Weights of a small transformer language model.
Size: width 768, MLP 2048 SwiGLU, 99.5M parameters.
Architecture: rotary positions, no biases in attention or MLP, untied embeddings, attention and MLP in parallel.
Training: a variant of SOAP for these matrices, 599M tokens.
Each number is 128 + 32 x the weight over its row's rms, rounded and kept within 0 to 255. Layers, rows and columns count from 0. The size above them is the row's rms in percent of the matrix's.

# layer 5 MLP up, 2048x768, rms 0.0676, rows 1676-1697, columns 528-575
size [ 94 102  98 102  96 107 100 101  93 108  88 109  97  92 101  98  95  90  98 113 105  97]
[[113  97  59 150  56 101 111 144 136 159  88  84 122 151  76 142 117 120 138 147  98 196 145 167 152 121 122 166 115 143 171 142  81 145 140  95 143  95  75 156 151 179 114 163 142 126 176 123]
 [108 129 120 178  61 139 129 120 126  71 113 201 107 164 152 127 162 101 148 105 106 140  73 181 186  70 149 150 113 137 146  82 107 142 132 140 111 118 117 144 120 155 125  72  38  96 165 109]
 [138 124  75 129 144 140 166 159 149 105 119 132 105 141 166 111 152 124 132  96  84 226 125  98 123 171 155 138 119 157 125 115 153 186 119  98 104 135  92 172 184 118 124 118 108 167 197 171]
 [155 205  67  64 121 170 180 114 112 125  72  75  65 190 186 126 131 106 154 127 101  74 118 109 129 169 115 123 175 163 129 105 143 132 132  73 114 148 115  77 159 140 115  63 134  85 118 106]
 [151  81 159 117  81 135 187  83 107 158  83 114  97 122 120 188 164 111 119 124 142 108  82 140 105 157 120 137 138 146 203 128  95  74 116  97 137 132 126 158 168 149 134 165 155 154 115 134]
 [112 125 163  78 192  94 101  60 127 152 133 156 178  96 136 108 144 111 205 101 124 160 152 136 100  87 139  98  92  89 173 126 137 100 182 169  89 116 150  93  86 102 108 113 173  81 173 155]
 [ 62 163  64 106 107 172 117 112 124 123 113 192 173 177 104 144  64 149 103  74 109 156 151 212 156 103 141 101 189  76 131 125  87 178 138 147 112 101 164 131 143 124 108 147 132 122 154 138]
 [128 148 107 167 142 156 107 175 153 161 136 114 120  78 109  89  70 136  90 143 177 129 143 111 169 124  85 173 111 170  97 116 112 152 170 147 180  81  96 192 128  82 118  80 200 113 102 168]
 [147 112 142 125  82  77 110 139 125 119  88 103  96 105 114 104 147 177 188  90 147 134  81 133 141 128  88 137 151 140 167 104 161 114 109 140 101 146 161 129 127 152 169 114 104 133 171  80]
 [175  96 128  91 119 177 131 133 130 143 101 137 168 133 164 110 125 166 122 194  98 151 156 176 152 171 124 106 136 158 104 147 142 129 124 157 148  96 138 106 115 117 122 123 101 140 175 138]
 [120 169 108 117 169 171 178 106  94  97 144 129  81  66 174 118  82 129 123 135 112 102 156 161  99 150 153 147  92 175 123  85 121 136  80 168 183 128 148 146 144 134  55 162 157 153 152  53]
 [102 108 152  76 153  69  57 168 172 182 112 154  62  95 154 125 171 170 138 111 127 147 144 191 165 107  76 131 134 139 138 169 106 129 159 175 108  73  54 109 157 171 117  99 158  72 159  82]
 [120  89  78  68 115 121 108 145 165 126  98 200 138  75 139 125 127 193 123 127 156 163 128 125 103  98 147 140 126 115 129 116 143 116 173 144 153 147 117 147 135 176 158 131 150 150 169  97]
 [146 132  48 191 126 161 115 122 191  88 160 127  85 177 140 105 129 117 149 108 153 147 142 100 110 106 131 181 199 108  78 144 110 108  79 127 167 102 127 168  96 151 150 151 126 104 120 134]
 [110 109  85 148  71  90 158 175  92 186 118 145 129 190 115  86  35 129  58 161 102 125 164 178 155  86  93 101  85  95 107 157  67 146  75  71 155 173  53 156 142 121 127  96  98  82 182 120]
 [ 80 121  98  94 109 150  80 140 123 130  97 135 122 147  69 161 126 175 105 170 149 191 113 148 145 182 101 141 118 124 138 141 145  82 154 211 132  75 137 155 108  99 117 138 174 148 122 129]
 [ 89  99  71  99 118  94 179 155 162  98 119 161 152 122  66 182 158 124 159 130 156 139 107 128 134 131 162  97 109  44 151 129 104 112 102 116 158 127 114 119 134 142 149 137  94 137 115  51]
 [137  46 148  86 108 153  96 133 175 120 152 153 181  72 111 118 158 131 139 123 182  82 146  98  67 109 124 141 209  95 183 138 147 160 152 134 160 101 104 107 133  86 128 159 127 176 145 114]
 [100 161 105 160 135 147 137 156  76  78 184 129 184 159 149 162  92 138 129 121  90 141  89 113 105 108 178 196 170 102 177 159 105  87 111 134 168 116 125 147 177 131 134 152 117 145 138 140]
 [125 136 152 134  90 110 117 137 139 125 114 135 113 158 133 155  92  86 153 118 122 121 165 113 112  66  84 170 135 153 151 214 144 102 136  89 107  95  64 131 140 129 172  85 124 144 151 149]
 [133 170 126 151  80  86 169  85 125 105 128 142 173 164  89 177  83 143 118  92 180 105 135 118 132 108 144 167 137 117 133 105 125  99  81 115 106 122 125 155 135 136  68 160  95  77 138 152]
 [195  96 118 127 103 195  77 106 134 103 141 152 104 136 141 105  93  71 166 179 144  57 120 111  96 159  92 128  86 110  88 134 119 113  69  99 139  85 137 172 119  92  97 136  86 129 114  93]]
# layer 5 MLP down (transposed), 2048x768, rms 0.065, rows 1676-1696, columns 528-575
size [ 99 102  99 105  94 101 100 103  91  98 101 106  99  93 102  99  94  99  96 104  88]
[[175 147  67 183 144 127 138 133  68 135 160 170 146  88 159 100 184 124 131 101 120  81 117 164 140 103 133 107  78 171 179  54 166 164 152 169 150  97 124  17 155 134 106 168 106 140 176 102]
 [117 102 123 129 125 112 115 103 120 141 162 112  92 161  77 116 167 118 128 152  95 103 172 140  48 128 145 159  78 131  97 104  97 109 121  69 121 122 113 105  90 122 154 123 151 138 127 111]
 [146 163 151 163 106 126 147 147 192 112  78  89 153 157  94 116 100 137 176 199 129  75 154 148 149 112 135  96 103 134 109 136 102 163 159  91 109 144 116 170  79 163 105 105 131 151  98 153]
 [115 204 134 125 103  81 103 125 132  98 110 122  88 144  96 109  44 158 133  97 122  73 101 115 170 176 166 123  82 104  87 124 129  97 171 132 132  76 174  78 145  94 106 149 158 120 138 127]
 [157 169 129 118  70 115 133  59 109 109 132 186 123  13 119 109 182 131  88 157  79  78  91  91  71 142 129 199  50 144 153 132 115  71 173 130 139 111 151 150 109 109  28 121 178 138 148  27]
 [142 140 143  96 172 102 137 117 119 138 139 116 130 122 149 136 127  65 145 128  86 109 102  67 122 105 154 125 135 145 145 121 117 167 126 105 143 117 135 110 145  86 128 155 149 100  67 109]
 [ 37 141 136  91  81 143  52 107 158 107 172 101 158 109 192  74 169 162  73 118 112 121 143 128 175  68 109 108 101 127  93  83 112  99 138 114 148 141 141 110 112 169 244 126 144 155 127 101]
 [153  94 134 119 116 129 135 160 129 162 134 152  81 104 134 128 175 139 151 117  96 116 173 179 129 193 110 130 157 123 128  93 122 139 144 170 113 110 151  99 127 154 122  97 144 107 156  79]
 [ 89 131 176 106 125 131 112  99  67  65 156 113 104 103 136 120  92 121 108 151 148 109 128  95  96 141  41 146  94 171 154  94  89 109  73 130 103 120  65 169  86 178  89 189 120  89 126 134]
 [133 171 114 161 153  91  85 172  56 113 125 156 113 112  81 132  79 140 178 140 177  57 125 136 173  98 121 119 154  90 102 107  84 163  78 121 151 135  88  39 113 124  95 147 150 156 124 151]
 [108 126 114 129  90 161 136 146 163  90 117 168  40 170 121  91 155 122 156 126  87  98  94 107 159 173 167  99 143 128 121 138 105 102 107 224 122 119 158 167 136 123 135 118 134 123 118 138]
 [ 78 173 154 101 127  90 204 165 127 174  85 142  90  73 171  98 137 113 197 137 100  74 154 168 148 132 119 146 139 129 164 134  97 151 158 176 124 140  60 127 177 124  85 109 150 121 123 152]
 [143 163 141 189 119 138 182 104  71 161 137 119 161 123 133 131 142 109 135  65 132 109 170 141 114 149 108 133 113 140 140  89 142 169  68 147 184 111  87 140 158 158 185  96 201  89 116 135]
 [144 128 104 110 160 146 145 156 113 151 130 109  96 208 129 155 145 139 121  97 111 160 137 122 104 165 143 142 211  91 117 106 139 116 207 103 155 141 144 153 136 118 121 139 129 108 119 184]
 [187 120 102 178 120 123 145 119 101 154 159  69 121 107  78 104  63 114 145 106 154 117 140 177 147 166 159 120 129 139 122 100 152 173 139 153 136  97 131 144 173 131 108  82 101 120 156 111]
 [170 142  89  97 117 125 139 123 115 130 122 153 175 113 139 142  69 113 109 152 140 102 161 134 127 119 137 131 157 131 103 142 140 157 145 167  87 135 148  71 126  83 112 150 140 146  99 183]
 [187 143 138 142 138 112 127 155 142 162 152 106 122 114 118 118 145 122 155 121 123  84  82  41  83 143 136 118 157  88 123 176 128 170 161 135 172  98  69 125 131  83 153 144  72 131  80 140]
 [154 133 133 132 120 113 140 137 118 126  97 205 152 159 149  91 188 149 145  62 184 159 187 135  86 187 152  91  79 123 152 133  73  65 126 147  99 117 161  83 108 135 111 129 140 117  91 128]
 [178  77  82 130 128 158 146 179  88 176 148 166 107 129 180  78  98 105 143 108 115  95 140 119 111 130 153 105 140 170 137 167 154 185  69  95 131  62 117 128 133 144 123 104 120  92 151 121]
 [ 81  60  85 134 158 139 155 147  87 128  98 114 122 123 130 148 124  85  96 148 117 129 128 148 111  98   7  85 150 193 134 131 138 146 128 143 164 108 169 131 145 133 155 165 161 119 128  83]
 [119 118 125 117 115 163 160 189 114 160 177 164 136 115  93 146 120 162  82 169 100 155 170 178 199 169 100 134 166 183 166 103 127 139  96 129 154 158 111 133 166  56 116 135 181  91 161 105]]
# layer 5 MLP gate, 2048x768, rms 0.0657, rows 1677-1697, columns 528-575
size [ 98  96 103  96 103  96  98  94 104  91 106  98  91  99  98  94  94  97 108  98  93]
[[193 164 134 137 137 127 137 166  81 120 111 103  81 132 119 200 124 130 137  83 191 128  77 124 133  73 203 182 127 157 122 164  97  91 108 128 119 139 121 110 158 164 110 147 161 153 101 102]
 [ 94 155 103 124 137 154 170  99 101 136  90 137 154 168 152 122 117 119 137 110  88 102 144 138 133 158 164 133 141  89 111  93 109 143  92 182 116 158  96 114 108 128  74 144  50 145 122 136]
 [ 98 148 121 190 105 106 176 176 168 182 205 152  99 135 120 106 119 131 147  73  92 111  81 196 165 158 101 209 148 158  73  74 139  98 119 111 138  97  94 122 128 168 146 142 192  95 195 139]
 [180 148 132 115 153  93  62 128 143 107 154 100 166 202 115 192  45 150  74 117 169 142 118 142 146  79 111  85 143 146 154 162  85 144 204 113 109 151 184 100  74  63 117 103 103  96 108 119]
 [108 110  86  85 142 114 128 101 151 131 158 131 110 170 125 146 131 135 108 145 150 109 144 172 148 123 101 113  78 145 118 130 138  72 145 109 125 130 155 118  62 184  30 160 119 170 144 118]
 [146  77 139  85  84 147  90 175 126  84  96 170 126 154  46 109 131 129 107 140 159 168 138 130 148 116 143 148 128 129 104 175 119  59 119  97  85 115  86 162 146 168 142 153 145 113 110 113]
 [142 141 134 145 157  81  66 114 128 114 119 168 127 155 146 166 110 130 117 115 201 109 110 115 184  66 138 124 123 119 132 125 146  88  80 122  81 183 152 125 121  86 106  92 136 147 139 126]
 [127 122 141 135 165 134 122  93 123 112  94 115 105 174 139  90 118 156 139 122 186 139 141 135 172 108  89  91 131 110 172 100 124 142  90 132 143 142 103 213 202 147 161 170 115 123 107 105]
 [151 145 189  88 108 143 141 123 148  98  98 159 152 165 174 171  98 159 150 141  88 186  58  88  60  84  88 139 117 137 169 129 145 152 132 107 136 117 120 132 165 178 122 170 125 128  87 150]
 [ 90 134 141 155 166 179 127 135  91 164 119 101 114  93 120 144  92 115  93  98 138  98  83 128 143  65 167 125 153 130 128 129 113  95 108 100  88 141 137  87 129 104 168  97 143 119 155 128]
 [195  96 104 122 113 136 127  83 102 104  96  95 147 126 104 155 137 120 148 143 108 125 127  90  83 152 144 149 198 123 114 132 142 135  67 152 101 149 154 113  77 101 144  66 108 108 181 174]
 [146 138 102  78 113 138  93 120 124 149  99 177 154  87 174 107 137 130 127 114 167 126 185 149 149 180 131 103  95 148 134 129 191 150 115 128 114 170 170 146 129 159 111 114 117  89 125 105]
 [127 101  72 147 194 160 138 135 203 122 126  91 142 127  84  85 127  77 132 106 194 108 150 142 115 105 133 170  95  94  77 108 128  98 165 119 117 136 142 135 146 148  64 147 163  88  58 149]
 [146 100  97 122 132  83 139 137 128 138 117 105 168 140 130 142 189 138 130  80  90 110 115  74 134  88 136 146 183 141 138 111 113 147 175 134 101 139  87 140 152 129 155 161 189 170  79 159]
 [104 136 146 145 108  89 148 146 141 161 137 139 177 185  77 151 185 110  97 157 182 147 191 180 137 167 160  89 138  75 101 117 130 152 110 135 128 122 110 160 139 147 125 163 149 160 159 136]
 [103  87  78  81  57 127 141 124  79 127 167 114 150 110 121 112 101 131  77  96 137 146 109  93 105 111 151 132 146  61  99  84  82  69  86 152 164 146 148 156 164 147  81 160  96 145 103 111]
 [139 112 166 122 127 104 114  83 148 166 133 131 179 142 110 137 175 108 106 130 175 118 112 131 121  62 151 143  79 139 155  96 188 111 147  90 184 116  76 125 166  75 135 148 146 113 118 104]
 [ 40 119 135 171 124  58 131 137 153  99 141 160 101 170 124 162 154 208 160 133 188 174 170 137  85 128 126 114 184  61 167  72 130 104 118 124 139 110 118  91 141  98 133 126 207 129 146 161]
 [133 127 180 144  83 161 117 156 123 109 173 117  78 175 125 175 143 111 163 150 136 156 110 109 107  48 132 180 168 125 124 136 140 141 121 151  90 151 111  92 111 137 103 152 124 187 148 148]
 [159 121 135 115  90 201 124  94  89 108 126 131 115 107 104 136  88 131  46 130 145 119  97 108 122 133 145 172 106 143 130 136 111 131 109  77 197  84 126 125 201 146 163 124 114 114 149  85]
 [159 102 111  91 123 163 112  99 141  51 126 160 187  90 107 130 146 126 119 119 128 150 137 113 148 122 113 137 104 149 140  81 172 117 130 143 134 137 117 152  84 128 147 198 174  99 144 155]]